config.toml
num_hidden_layers = 11
hidden_size = 224
num_attention_heads = 7
num_key_value_heads = 7
head_dim = 32
intermediate_size = 1152
vocab_size = 512
hidden_act = "gelu"
norm = "layernorm"
norm_place = "post"
norm_eps = 1e-05
positions = "learned"
qk_norm = false
attn_scale = 0.177
bias = "all"
tie_word_embeddings = false
parallel_block = false
init = "normal"
init_std_qkv = 0.0267
init_std_o = 0.00568
init_std_up = 0.0267
init_std_down = 0.00251
init_mimetic = 0.7
optimizer = "soap_variant"
learning_rate = 0.0014
beta1 = 0.95
beta2 = 0.95
weight_decay = 0.0
lr_head = 0.00906
max_grad_norm = 1.0
warmup_steps = 200
schedule = "wsd"
decay_fraction = 0.561
decay_shape = "linear"
final_lr_fraction = 0.0
batch_tokens = 131072
max_seq_len = 1024
doc_mask = true
train_tokens = 419300000
max_steps = 3200
dataset = "wikipedia_en"
Each number is 50 + 15 x the weight over the matrix's rms, rounded and kept within 0 to 99. Layers, rows and columns count from 0.

# layer 5 MLP down (transposed), 1152x224, rms 0.0326, rows 130-161, columns 0-111
56 35 84 39 46 60 66 24 53 67 42 57 39 61 54 05 41 77 97 73 77 44 51 48 45 69 62 97 44 37 40 31 36 25 78 63 74 40 40 43 57 75 52 48 67 52 25 69 74 43 73 48 35 73 43 63 64 47 63 64 59 31 54 37 08 71 24 36 25 41 54 30 85 50 57 30 53 27 53 43 49 40 68 55 51 44 49 28 44 79 67 57 68 54 77 34 52 43 48 59 66 57 71 48 35 54 29 45 52 50 42 28
55 57 60 66 77 35 56 56 19 48 51 34 68 42 78 35 62 52 67 61 33 49 57 45 41 49 63 46 17 62 24 42 34 45 46 55 43 72 36 35 53 48 57 27 53 50 39 82 56 45 50 42 63 59 60 58 44 26 54 41 28 59 39 71 43 66 13 53 56 33 44 44 60 45 81 56 41 22 38 80 44 70 24 54 17 48 34 51 60 36 56 10 61 66 81 42 51 23 51 50 48 44 54 47 60 52 56 49 64 48 35 60
60 53 42 36 45 38 55 56 47 52 78 38 40 31 44 46 43 54 38 38 74 78 46 43 53 37 65 72 48 57 65 68 39 60 39 70 54 67 39 41 63 57 57 48 69 51 57 65 52 60 55 59 65 61 38 63 45 57 58 70 62 51 52 51 63 52 60 50 62 39 43 34 42 51 71 60 23 43 65 57 36 12 80 40 47 35 57 56 44 53 51 40 37 73 37 52 37 63 57 34 42 29 49 84 54 43 59 35 53 63 64 51
62 55 53 86 52 39 28 61 38 29 41 42 08 46 67 32 65 50 58 35 55 44 46 57 59 36 52 31 52 37 70 37 67 48 88 48 51 51 31 58 40 60 08 87 48 33 49 47 60 48 55 69 71 69 67 76 53 53 39 56 37 43 55 66 82 56 65 27 74 62 68 67 57 33 40 24 69 24 45 38 60 46 59 60 33 73 86 42 36 47 74 55 91 48 54 54 66 41 68 38 56 46 39 61 55 52 44 56 61 30 48 41
59 59 59 58 41 68 52 46 52 44 63 38 43 38 51 25 48 53 38 73 61 80 21 64 36 51 35 66 47 53 64 48 68 63 44 69 79 69 49 48 66 40 50 49 49 39 57 42 52 52 54 60 52 69 44 66 34 26 71 73 55 33 42 67 19 48 40 52 34 40 15 33 68 42 68 11 29 45 44 35 49 41 31 59 59 47 33 45 58 68 55 57 54 56 50 46 55 54 35 42 37 51 44 51 67 60 60 39 50 63 44 48
54 40 38 48 69 36 35 62 75 76 33 54 51 48 60 34 70 55 50 53 36 67 31 47 47 52 57 47 51 18 58 57 27 58 71 55 80 50 53 60 41 73 27 19 51 27 48 72 83 56 69 40 67 61 05 71 16 46 69 61 46 54 52 65 55 45 53 34 54 40 50 37 55 54 47 23 56 54 56 41 63 55 32 33 42 49 57 42 30 52 75 41 58 55 62 38 39 64 53 29 63 52 42 59 41 48 52 73 53 52 73 54
66 80 56 60 55 17 59 47 53 56 36 61 38 30 39 41 55 61 49 30 51 73 51 83 42 37 73 44 57 43 41 42 61 73 22 54 63 53 57 49 36 60 73 43 12 66 51 42 54 78 51 46 57 44 57 54 38 45 59 52 28 61 37 45 34 40 32 38 76 30 36 27 46 39 53 50 69 32 38 46 48 77 38 43 62 68 56 53 59 53 56 65 39 62 42 53 34 51 27 37 38 49 33 49 62 67 59 36 58 41 48 49
58 52 74 44 29 56 69 59 26 42 49 68 26 39 68 28 30 43 36 37 77 73 50 39 48 56 69 67 33 49 49 20 22 51 32 52 42 74 47 41 57 58 95 42 65 48 30 41 76 48 51 74 50 45 53 38 25 41 57 46 46 73 62 46 65 33 24 49 89 46 23 13 72 54 21 83 48 54 06 48 43 47 47 52 43 57 52 48 57 44 77 34 60 29 54 20 79 63 62 68 44 43 38 61 69 14 47 65 57 38 38 52
48 68 56 55 66 38 51 49 56 72 60 43 30 78 48 53 66 61 57 58 38 84 68 71 59 44 55 47 48 51 50 63 55 68 66 59 86 71 51 47 49 56 55 43 46 23 38 45 48 51 57 61 54 59 55 55 62 56 69 50 60 11 66 52 51 44 76 52 77 60 58 58 52 51 70 33 54 29 51 62 42 54 30 52 21 71 39 57 38 78 64 56 48 42 65 58 57 49 51 48 40 46 51 60 60 64 58 55 36 44 46 72
34 64 49 69 56 61 40 60 31 39 62 64 38 17 67 32 56 65 57 45 44 74 64 55 49 50 47 34 60 38 38 76 51 31 47 68 38 69 57 37 46 46 59 29 34 47 92 31 76 75 45 19 44 80 49 73 43 67 53 21 49 52 59 30 33 43 65 72 33 68 54 66 93 64 33 73 29 84 61 41 47 48 42 42 50 58 19 72 55 66 48 28 60 41 44 30 57 49 41 62 65 35 46 48 69 47 57 60 52 67 40 43
52 49 38 81 39 51 68 45 44 83 43 46 37 74 60 84 63 57 62 61 42 37 60 64 83 24 45 64 41 42 39 83 45 40 33 62 32 43 37 53 59 70 53 42 60 35 74 45 64 58 49 38 61 50 39 38 47 49 39 31 52 39 45 43 37 55 51 38 50 65 35 57 48 73 44 61 58 26 64 39 62 50 85 42 45 58 57 58 44 76 53 55 43 67 55 32 48 59 18 37 45 33 36 64 51 49 38 62 37 60 70 59
63 51 53 36 52 34 85 65 32 41 51 59 28 43 57 42 52 61 77 29 70 52 48 37 53 44 42 51 62 46 58 80 32 62 44 22 49 64 79 70 49 62 58 17 36 37 23 64 49 11 54 53 61 94 25 51 45 62 73 40 53 54 55 34 38 31 30 44 36 70 40 49 77 49 37 32 33 32 39 58 35 59 78 44 53 67 28 52 48 69 31 71 66 64 50 47 53 55 45 54 47 72 41 45 58 32 52 66 76 55 68 36
51 65 52 51 64 30 38 45 26 27 70 61 63 55 58 47 76 53 38 40 33 52 50 57 45 58 33 44 46 51 48 58 47 43 55 74 88 35 49 43 16 24 80 37 45 59 60 60 75 63 54 45 61 49 65 79 50 66 62 57 54 47 49 39 37 38 43 50 48 68 29 35 62 82 62 39 42 50 39 39 62 16 42 43 63 27 48 45 58 36 31 71 34 56 17 23 47 23 42 51 48 56 25 53 45 48 80 73 55 44 55 58
45 61 70 29 55 33 61 38 38 55 52 45 41 34 77 66 50 77 49 50 66 62 53 62 56 62 57 52 44 56 53 57 69 55 67 54 50 58 39 56 49 69 50 33 51 59 53 64 64 44 56 39 50 28 64 64 61 50 45 49 32 47 61 45 52 45 51 42 39 55 52 53 45 51 40 54 63 21 37 66 45 40 50 33 60 55 61 51 41 46 46 50 28 43 44 68 72 57 61 57 41 71 57 48 43 64 49 47 62 59 67 63
49 45 92 77 50 34 61 25 75 18 31 96 69 59 71 40 71 80 88 39 55 75 52 82 73 44 46 57 60 16 00 53 51 38 60 44 63 80 62 25 27 32 43 64 56 39 52 23 81 90 53 40 38 56 48 76 47 54 86 00 91 40 57 99 52 34 40 48 40 49 54 10 34 13 57 81 71 52 47 60 46 53 66 60 57 07 38 23 67 35 89 59 49 48 74 34 50 72 60 10 72 62 30 81 57 30 30 55 64 39 22 00
40 61 49 38 47 53 41 45 46 54 78 56 42 13 45 61 53 60 39 39 40 36 47 61 49 46 56 39 31 52 32 44 54 49 32 60 47 61 43 56 38 55 81 51 33 50 48 73 50 37 59 31 41 53 54 61 28 46 58 51 36 45 57 56 42 50 51 31 49 33 43 43 33 67 47 35 33 41 54 62 40 17 58 30 49 68 55 45 54 54 57 44 49 61 43 53 60 45 44 55 38 68 30 64 75 53 61 61 48 44 70 54
50 74 54 00 31 18 62 47 34 46 43 21 47 55 44 19 55 57 48 74 61 39 36 49 72 45 68 65 56 37 61 55 43 45 51 66 57 54 60 60 43 53 46 36 48 51 34 55 37 49 57 34 35 48 46 58 51 60 39 46 38 31 62 40 41 27 24 36 51 74 46 33 35 49 42 50 62 71 38 50 45 60 32 76 64 36 57 49 05 47 52 38 91 57 57 64 50 27 38 19 43 54 46 44 44 48 55 51 58 20 36 53
24 68 21 68 60 50 41 26 46 50 48 34 55 33 44 58 61 80 45 41 43 26 53 67 74 75 53 59 19 72 34 39 40 64 49 66 42 70 17 68 59 40 56 37 34 56 47 51 53 61 40 34 52 48 61 29 52 48 34 51 29 58 49 59 33 40 46 49 23 47 38 55 43 38 58 63 31 40 37 81 65 62 40 40 71 34 66 49 55 62 66 41 54 46 49 72 36 52 21 52 54 27 51 54 61 51 47 49 79 30 31 50
51 77 58 59 40 76 71 55 63 60 58 60 59 40 57 33 49 78 48 40 53 52 55 44 71 51 69 81 37 49 62 69 53 66 58 63 84 27 27 56 39 22 73 06 11 65 67 65 66 62 50 20 56 50 55 25 54 46 56 41 32 34 44 88 40 25 64 41 52 34 62 53 64 36 38 27 62 49 70 44 42 39 65 23 73 56 61 36 63 32 53 54 14 59 37 44 38 79 78 45 49 43 50 46 49 68 58 37 37 60 35 57
40 30 62 46 68 24 67 75 56 53 57 56 28 65 37 47 43 27 57 48 50 82 45 77 36 51 30 36 39 63 71 34 60 39 43 92 43 62 33 61 46 58 56 49 25 37 50 75 37 44 55 31 55 72 45 44 28 53 30 40 62 45 62 21 29 84 65 52 35 22 60 70 69 69 42 64 35 39 51 56 62 31 32 64 41 50 54 40 47 41 58 78 58 38 19 78 63 66 56 59 56 21 47 68 41 36 79 32 52 93 20 32
44 59 43 61 62 49 63 35 48 46 60 34 41 43 48 47 56 47 39 43 38 75 55 65 45 34 71 63 61 49 40 36 41 60 60 52 43 44 60 73 48 59 36 57 42 24 28 57 54 46 53 45 62 44 49 53 55 35 59 45 23 60 40 52 70 49 62 40 53 39 41 38 42 81 38 72 44 49 40 48 66 41 47 51 33 79 48 53 59 68 56 57 55 64 63 44 47 60 58 61 58 69 47 58 61 45 35 58 53 52 62 61
35 22 82 18 66 50 35 32 32 31 34 57 27 44 63 59 25 46 48 51 47 34 49 50 59 50 74 44 52 46 68 77 30 37 68 59 71 41 68 43 51 49 35 97 40 62 41 41 66 76 41 89 40 72 72 82 53 64 12 78 50 34 27 57 69 37 62 86 93 53 27 42 38 42 59 52 69 33 61 80 31 54 52 68 33 24 58 48 84 46 74 22 39 61 45 50 79 85 47 52 46 36 49 66 57 57 35 40 91 60 28 73
31 65 55 59 98 61 57 44 58 35 65 69 27 53 41 45 42 80 44 43 52 69 57 56 37 24 56 43 99 36 34 55 42 42 54 81 61 70 53 43 54 58 49 23 32 48 42 35 49 59 57 65 88 57 59 37 62 59 50 48 61 39 63 36 19 56 26 67 50 70 60 61 60 32 67 47 69 69 60 49 49 34 67 50 40 50 24 72 51 46 44 45 50 81 26 20 51 48 63 36 41 50 48 33 63 57 75 58 50 71 61 42
61 57 23 45 64 77 61 47 39 24 19 56 66 33 60 47 08 36 39 05 61 57 00 35 90 17 90 53 76 34 38 39 59 26 39 43 36 33 34 34 29 23 11 30 76 34 41 22 92 72 37 86 57 60 53 65 80 49 15 72 48 36 40 66 37 62 21 66 58 89 43 41 35 46 56 71 56 78 78 38 25 27 31 78 71 47 20 64 41 37 99 47 27 61 20 32 58 39 55 49 40 43 48 54 53 71 41 23 58 69 54 99
47 42 41 69 55 53 26 38 44 20 96 44 59 65 62 59 48 47 55 09 62 56 98 80 49 40 41 39 40 50 11 56 62 59 76 75 49 82 54 59 51 99 30 39 25 69 39 56 38 33 40 56 19 37 45 54 51 52 66 25 31 77 62 69 73 55 03 34 25 76 01 24 29 26 58 74 11 28 47 39 40 33 46 51 43 61 11 69 99 30 48 40 79 47 60 12 36 53 53 39 95 46 51 83 60 64 99 31 26 59 65 44
53 56 61 61 52 33 60 59 38 60 99 41 38 51 57 41 44 67 37 35 55 54 49 47 56 56 70 74 44 59 63 53 58 61 35 75 43 43 55 62 61 52 60 36 35 52 26 62 61 56 56 50 49 67 58 47 42 19 35 52 57 36 53 22 55 55 57 61 55 31 25 40 23 46 57 47 30 40 72 29 31 47 65 48 33 46 56 57 53 65 49 45 44 60 52 51 48 46 46 68 27 52 51 56 53 84 64 35 48 54 54 40
45 48 63 31 54 53 56 38 66 58 30 50 45 67 60 36 62 34 59 70 48 48 37 69 49 50 52 64 33 59 49 49 36 33 49 52 34 49 42 50 46 41 56 25 36 58 36 36 78 41 59 57 57 31 54 67 37 45 43 25 42 46 56 47 42 52 55 57 19 32 59 48 46 54 46 56 55 44 54 42 27 26 59 34 32 55 52 97 55 62 78 24 36 46 52 23 49 43 45 50 30 45 56 49 57 42 43 63 51 53 56 46
29 64 72 33 57 28 46 49 54 60 52 59 32 31 57 64 42 60 58 41 51 59 39 55 31 37 44 62 53 45 32 31 57 58 45 42 79 46 68 47 37 42 76 35 27 40 58 68 56 26 81 32 48 47 69 39 19 36 39 51 49 50 46 53 49 51 58 60 34 45 61 50 43 51 43 52 28 60 44 52 52 55 59 53 57 42 58 47 66 67 74 63 40 66 53 26 45 51 67 47 51 50 41 60 57 56 65 42 62 55 52 47
62 54 70 53 57 48 55 70 55 71 59 62 41 13 53 59 55 65 45 27 47 65 59 47 67 46 49 44 51 68 61 52 56 59 46 64 59 44 42 56 51 49 65 52 30 56 50 62 52 39 41 39 53 35 52 51 56 46 47 28 44 48 46 52 54 44 40 56 46 55 49 35 51 61 38 63 59 40 50 61 49 36 52 53 47 54 53 48 43 59 51 62 46 74 50 43 54 41 44 58 48 59 42 43 58 51 44 62 77 41 73 58
53 43 78 56 64 59 50 71 52 48 48 58 35 53 63 27 37 53 72 32 70 41 62 76 55 64 81 46 63 49 61 54 56 42 54 70 65 48 53 64 32 59 78 30 40 39 52 55 60 71 63 39 53 25 58 51 55 72 41 41 63 49 40 42 37 62 62 39 45 47 52 71 47 67 45 40 35 32 60 40 34 59 48 55 69 61 64 55 49 65 58 61 27 74 53 48 62 54 44 47 64 27 59 38 65 49 66 50 48 79 54 53
68 64 45 48 60 58 46 42 51 49 67 31 32 46 51 32 38 47 23 34 56 45 51 48 43 59 55 52 56 50 41 55 53 62 43 60 55 43 50 60 45 46 36 51 51 54 35 46 45 50 41 50 39 43 44 60 32 24 57 31 34 34 63 43 67 51 50 53 57 39 47 44 43 52 53 42 48 56 64 61 39 29 44 48 38 33 54 28 43 41 62 70 59 43 46 36 34 43 51 59 57 72 42 40 45 51 70 53 63 49 63 54
45 60 63 44 60 39 42 57 44 59 65 62 33 00 63 57 36 46 47 32 31 35 51 83 66 35 58 37 50 78 43 55 59 57 26 69 46 52 49 70 61 77 67 50 12 48 69 53 53 31 48 48 60 74 74 57 79 51 58 50 51 58 39 59 65 31 27 64 58 50 47 54 40 46 62 52 41 30 44 47 35 27 56 67 39 58 55 61 39 57 35 49 51 44 47 68 55 31 69 89 26 34 59 51 66 23 64 43 59 40 61 77
# layer 5 MLP up, 1152x224, rms 0.079, rows 131-161, columns 0-111
65 43 38 62 70 36 36 27 54 18 25 52 65 70 66 40 34 16 80 92 61 50 63 65 64 67 55 43 46 20 48 44 54 64 23 63 73 28 34 74 49 46 28 39 52 48 76 24 63 35 56 53 14 62 67 32 16 39 31 53 31 60 47 93 47 24 99 68 76 49 34 58 52 21 72 42 09 40 33 49 66 38 67 58 61 60 27 45 59 99 49 45 35 52 28 82 44 46 76 63 52 31 72 56 71 61 47 70 73 47 46 54
45 40 46 56 34 72 35 47 58 49 41 68 53 16 47 53 72 43 42 36 63 67 46 55 54 54 57 35 45 38 37 46 43 41 18 50 45 62 44 49 71 40 53 45 63 57 55 57 50 54 53 70 50 49 49 67 47 62 51 42 59 20 64 72 84 40 43 47 51 44 45 61 25 41 50 45 52 52 50 57 47 18 66 59 40 41 39 44 53 31 30 59 36 55 55 37 57 64 76 45 58 55 42 44 61 56 50 30 48 44 44 42
83 35 36 26 64 34 31 61 58 27 38 35 49 49 57 25 42 46 74 50 52 68 48 75 58 31 39 68 39 70 58 59 43 69 67 57 47 63 51 40 43 44 63 45 61 53 55 50 65 58 76 73 27 58 33 63 58 45 56 50 50 47 23 59 45 81 54 48 68 37 58 50 36 47 60 41 67 24 58 53 31 53 63 65 52 52 48 57 31 40 54 46 56 57 50 41 29 44 49 62 30 53 58 81 47 83 41 45 57 41 29 26
39 14 10 61 60 41 46 73 45 36 52 61 41 43 56 20 30 64 51 77 42 34 41 34 79 33 24 51 56 71 52 49 52 33 59 56 92 68 71 49 59 75 61 58 52 36 55 38 58 27 54 39 53 54 20 43 12 16 39 61 49 31 56 33 48 52 51 21 44 29 37 39 72 63 45 33 48 46 64 49 50 88 41 61 56 43 66 47 57 57 69 49 52 36 36 78 61 65 38 28 54 42 79 20 46 51 88 45 35 46 42 38
41 71 51 44 71 56 71 42 79 46 36 61 65 60 51 54 36 58 54 43 47 51 52 63 35 83 42 59 60 28 52 67 57 68 50 53 65 52 30 48 43 32 54 39 74 37 51 54 56 51 54 47 61 65 31 41 50 61 91 70 54 59 62 87 57 57 59 53 35 39 57 37 48 36 69 22 36 37 40 35 51 47 35 47 75 41 43 54 44 38 51 61 35 42 63 55 28 48 57 49 42 61 46 53 45 32 31 77 60 39 43 65
44 41 41 78 52 36 35 63 41 54 51 39 22 50 41 54 65 59 48 61 55 24 57 52 47 71 49 56 41 67 49 27 41 48 30 29 44 61 52 61 78 53 68 40 53 48 61 49 52 38 47 41 54 73 65 45 34 66 61 39 49 58 61 44 56 45 63 43 75 46 63 57 49 54 47 53 65 60 56 50 60 40 69 55 35 42 63 43 62 33 73 71 32 60 62 57 52 42 46 59 38 55 38 25 56 36 41 44 48 55 50 56
61 50 17 50 64 49 87 72 37 59 47 49 48 43 41 58 67 49 17 43 69 24 51 69 51 47 23 34 48 74 40 48 27 49 36 22 40 36 61 53 50 85 77 48 59 65 06 26 64 49 48 68 47 62 47 59 64 59 42 43 60 55 33 64 58 29 38 52 77 19 64 61 32 59 46 58 43 73 46 41 47 32 63 52 28 58 42 39 39 55 36 21 74 54 69 45 30 54 67 59 40 53 53 47 59 20 42 70 36 27 61 63
44 53 62 51 51 55 61 42 35 57 53 37 52 50 40 41 55 48 49 49 53 60 53 52 53 33 55 57 56 50 20 46 71 67 50 44 68 46 62 46 39 48 42 29 47 52 65 41 45 39 30 44 40 38 40 35 58 54 69 56 60 29 48 76 40 74 67 41 36 47 55 31 54 50 73 44 37 52 49 57 36 38 54 39 65 53 17 56 55 56 50 35 33 47 55 44 57 63 43 28 51 56 50 56 36 44 45 40 49 53 67 52
50 79 47 53 42 65 70 36 59 39 66 27 73 05 68 30 53 25 25 54 60 83 67 42 22 66 34 66 52 58 34 34 68 54 65 54 57 70 25 32 69 46 38 43 61 47 64 24 48 47 59 30 62 60 11 62 61 84 46 22 66 53 46 62 63 63 76 76 44 43 51 57 81 39 69 94 53 61 63 33 60 27 41 30 77 40 24 50 21 32 43 27 52 47 48 54 57 73 28 32 44 46 31 46 40 67 28 72 32 61 66 64
70 51 94 67 52 44 76 46 64 62 47 28 57 66 53 50 20 60 73 49 63 48 50 70 71 22 44 51 61 09 63 59 56 52 44 58 50 57 25 54 27 32 57 42 56 43 70 52 59 46 46 40 57 36 50 33 52 13 60 77 62 50 53 76 40 33 61 79 52 38 60 55 89 40 75 87 57 60 35 67 57 48 71 38 60 46 43 72 49 67 66 72 33 41 44 25 34 52 28 47 52 25 42 61 38 50 55 29 67 30 21 65
52 54 15 79 55 42 58 53 36 45 49 44 27 73 36 38 64 25 47 45 60 34 44 36 43 41 63 65 54 62 38 82 50 50 49 26 44 41 05 62 52 32 32 41 34 45 21 65 42 45 48 64 54 47 53 62 21 62 53 54 47 81 80 38 41 58 65 36 35 33 45 61 56 10 48 46 13 42 60 38 43 32 67 61 48 42 34 47 49 84 06 51 44 56 44 60 07 17 53 52 35 52 53 13 46 26 33 48 40 67 51 39
52 48 56 43 49 54 60 53 49 63 65 35 71 54 71 38 26 44 44 54 43 30 59 39 59 49 41 73 38 72 51 57 66 39 65 47 59 46 56 64 40 59 49 37 57 89 81 48 72 64 30 41 36 61 49 70 75 88 13 31 61 42 41 52 71 46 27 39 62 65 38 54 66 43 62 46 35 32 77 42 53 42 57 35 65 54 57 85 44 30 22 37 42 29 10 34 46 67 51 60 32 50 56 45 34 49 67 62 42 43 78 45
58 55 61 49 37 59 58 43 69 28 65 68 42 43 65 50 53 60 45 38 44 51 64 29 59 82 62 28 51 44 38 58 56 37 69 53 49 46 57 58 84 60 59 56 49 44 45 29 62 29 59 50 43 19 57 58 38 45 42 39 57 48 34 61 46 49 46 40 59 32 71 52 57 49 40 62 50 49 51 55 40 55 58 51 56 35 27 52 44 54 56 62 56 63 59 51 63 42 39 56 46 63 41 43 44 37 54 49 57 58 59 48
67 84 66 48 82 52 78 41 34 13 49 41 34 74 48 44 58 43 59 50 40 38 80 42 60 38 17 46 63 52 07 47 65 40 46 88 64 45 36 23 76 55 69 43 39 76 47 63 52 85 32 46 26 24 67 32 73 36 39 47 35 34 50 72 88 74 68 40 35 52 40 45 18 31 64 90 16 44 80 56 47 45 56 63 32 53 70 00 61 39 71 32 59 63 83 57 17 60 54 42 78 42 34 52 68 13 49 66 69 14 53 30
42 55 48 29 45 45 62 41 48 52 60 52 59 49 48 81 40 40 45 40 46 58 75 58 15 18 55 27 43 59 46 48 60 34 53 59 31 74 45 32 54 69 53 57 41 45 54 64 54 47 47 64 40 71 32 47 83 53 52 51 47 74 60 65 29 49 64 69 32 42 56 61 60 40 37 46 29 78 52 70 49 48 33 68 62 75 37 72 52 65 58 28 23 72 35 57 59 59 25 29 90 54 62 45 66 33 52 63 36 60 59 46
47 54 38 31 51 15 46 66 53 46 56 59 42 63 41 33 57 51 44 70 30 02 45 27 52 38 30 55 56 63 73 33 50 41 52 55 41 63 33 59 36 53 77 61 70 44 24 60 55 26 50 42 28 45 60 72 36 74 29 75 62 48 64 50 51 34 55 46 48 50 51 73 24 22 37 70 45 47 39 30 48 35 56 62 71 58 78 45 43 28 58 63 72 54 37 52 27 31 55 23 42 33 39 40 42 44 33 46 61 18 46 62
48 67 63 81 40 51 41 57 49 53 47 74 77 62 74 52 47 41 59 27 55 53 46 41 55 61 41 40 64 54 47 45 47 60 48 34 37 70 49 55 55 54 46 42 60 57 69 56 59 35 51 34 24 26 58 67 70 70 33 38 51 50 42 42 80 49 61 59 32 31 41 40 47 56 39 65 65 61 46 28 49 59 49 43 51 57 70 56 37 56 48 45 44 38 61 32 34 70 43 56 42 39 57 63 63 27 62 28 55 38 63 35
54 29 22 81 45 72 63 53 45 29 54 53 57 35 42 55 24 61 54 56 61 66 58 43 62 57 57 74 22 48 57 56 26 65 70 55 92 39 19 39 77 51 68 43 58 53 49 47 65 55 75 47 44 38 67 60 59 50 30 49 58 58 54 62 40 46 71 31 83 18 56 99 42 59 45 48 49 60 65 54 68 45 58 60 63 13 44 31 70 29 31 30 39 85 51 59 77 52 57 67 58 56 25 76 43 54 61 45 28 45 52 63
16 41 53 55 46 36 06 42 31 27 35 15 34 43 42 55 40 37 76 53 69 54 47 64 56 41 33 40 66 56 38 48 38 35 34 63 31 48 19 62 52 53 57 35 44 54 55 73 84 23 54 63 52 36 48 28 31 55 36 24 36 52 56 36 31 66 59 66 33 45 52 44 52 63 80 29 66 34 37 51 54 77 35 84 45 52 64 44 62 58 34 27 72 29 30 51 41 39 43 50 24 48 76 77 52 75 97 33 42 70 47 20
36 45 46 61 71 50 63 68 49 32 63 45 44 39 38 44 52 38 52 43 53 52 53 54 47 38 29 49 48 48 41 43 46 50 63 54 55 21 30 52 51 74 32 52 49 29 49 60 72 61 29 45 54 71 44 57 56 37 61 41 26 46 43 60 38 68 79 52 55 37 60 55 52 56 49 38 58 52 72 36 41 61 59 41 41 65 30 65 45 68 39 64 72 55 43 36 58 60 82 24 55 72 38 39 53 63 35 60 42 57 27 44
41 52 44 22 28 72 55 36 29 66 56 43 41 57 17 45 73 32 54 28 33 54 59 32 60 61 40 48 35 62 69 52 35 43 60 65 52 57 77 57 61 39 68 33 45 66 62 55 41 42 46 60 19 47 68 49 77 49 38 46 25 49 47 20 70 68 32 19 79 56 52 61 67 48 61 63 42 52 34 81 48 26 42 56 30 40 35 51 46 52 00 53 46 32 30 74 61 68 53 41 59 51 55 26 63 33 56 40 69 56 44 63
30 59 50 52 37 61 45 46 24 56 57 63 47 41 57 82 37 38 44 39 48 39 53 66 60 48 39 57 52 40 61 62 46 39 56 49 69 63 35 43 52 64 23 36 27 21 51 51 54 32 27 48 82 30 73 34 20 53 52 53 70 57 56 37 46 69 53 31 53 32 95 39 68 46 73 43 36 83 54 86 66 43 40 60 68 60 68 50 31 77 46 59 11 38 41 12 46 63 51 72 54 64 46 24 19 74 93 73 52 44 34 40
56 30 26 46 45 72 56 45 60 58 35 30 69 45 19 41 72 60 54 64 32 32 30 32 47 70 49 81 48 42 45 32 45 31 40 46 35 34 46 67 68 38 99 44 63 52 43 79 56 48 28 30 36 53 56 37 49 58 45 51 65 29 36 46 49 44 46 33 58 57 40 39 46 40 66 57 45 49 68 57 49 57 45 39 70 69 42 53 57 36 37 50 50 39 36 62 24 71 55 31 62 48 47 33 77 44 62 73 71 47 50 41
39 35 52 65 50 41 40 31 59 43 56 29 43 37 54 34 33 84 37 59 60 63 51 34 37 54 45 55 49 41 52 69 48 58 54 25 40 38 51 30 41 70 74 76 57 63 48 52 48 34 51 18 44 61 59 26 56 71 52 61 62 75 60 41 40 47 35 14 35 45 60 61 55 40 31 73 60 33 67 44 38 24 28 37 49 71 31 63 74 63 19 63 38 47 71 82 15 83 24 31 60 49 57 51 66 31 49 83 77 30 22 10
50 48 54 56 42 66 49 65 49 29 77 52 65 48 38 65 48 48 60 62 49 60 33 69 47 49 62 57 40 49 73 39 59 41 38 68 51 34 57 55 58 18 65 65 49 55 54 23 46 54 56 43 32 69 55 27 46 40 36 37 54 44 45 36 34 57 36 40 65 33 66 45 42 35 77 40 40 35 50 35 39 62 39 48 38 45 63 33 39 44 58 45 46 57 33 45 25 31 50 63 50 48 69 42 46 72 56 44 45 52 47 53
30 45 67 40 31 39 60 53 41 53 46 64 62 49 65 66 89 57 47 54 69 50 53 56 70 59 28 47 27 57 48 51 35 35 37 42 47 48 69 26 31 42 43 53 48 39 62 38 57 17 39 53 55 29 71 51 55 48 30 29 57 38 41 39 59 54 37 31 22 54 55 70 47 60 52 52 47 39 43 62 39 45 26 61 61 57 60 73 53 56 69 33 16 40 69 58 67 56 26 58 39 69 53 41 58 34 60 76 39 65 34 39
31 58 14 52 48 61 56 48 64 67 54 56 62 32 57 57 66 51 52 51 59 47 32 48 44 41 47 47 55 50 66 53 55 46 59 34 31 51 61 45 56 71 49 50 51 60 65 42 54 47 60 60 38 66 62 50 45 59 70 55 63 45 25 51 30 46 57 41 42 49 47 64 48 45 52 63 62 58 48 36 41 64 57 49 43 56 45 56 61 42 66 56 56 51 25 47 53 50 43 20 44 40 49 56 49 29 61 47 28 67 43 52
56 36 56 26 49 55 62 42 59 52 52 66 83 37 57 80 56 52 42 40 67 44 57 46 62 45 47 52 61 35 45 40 44 45 45 50 70 38 63 43 72 49 52 47 43 58 15 55 38 67 43 51 34 53 30 62 43 42 55 30 48 72 68 48 38 62 29 61 33 53 55 41 60 36 50 49 44 26 20 69 42 54 57 65 32 69 40 34 54 56 57 43 42 29 47 66 34 39 42 65 48 55 64 41 63 51 41 38 48 38 73 27
67 34 72 42 49 47 35 55 41 31 56 59 76 38 36 33 35 32 49 35 60 43 45 72 47 61 50 42 49 50 43 57 46 41 27 40 52 53 43 55 59 64 63 48 64 42 54 54 83 43 64 46 76 26 44 54 54 44 21 34 66 48 53 48 40 48 63 52 24 15 81 52 64 56 62 51 53 44 45 63 42 45 60 42 72 43 55 37 57 55 35 57 33 49 31 48 58 45 57 45 54 49 41 46 38 62 46 45 46 71 41 50
43 79 55 46 36 57 40 48 43 50 59 43 27 43 45 54 53 39 40 62 25 57 41 40 51 49 52 57 69 52 46 72 47 52 50 56 41 46 54 79 56 41 59 53 60 66 46 56 45 65 56 47 52 43 55 65 49 51 55 50 44 49 50 41 56 45 51 36 53 63 43 49 34 36 52 52 57 50 68 50 45 60 50 50 62 34 60 45 50 51 53 67 61 61 47 41 33 48 50 45 38 42 27 54 33 68 55 61 54 43 46 60
38 28 61 31 37 58 35 40 48 48 41 61 26 12 38 51 36 77 48 43 53 51 56 57 84 56 41 25 46 78 37 55 57 52 52 65 25 30 61 53 73 75 55 40 23 80 72 89 84 42 71 68 78 75 53 53 52 53 52 46 66 70 42 35 57 46 28 65 59 44 66 36 42 31 47 33 69 41 62 70 51 59 63 59 22 79 45 60 29 37 36 50 66 63 55 49 57 48 45 60 65 40 46 49 55 25 69 46 61 41 53 45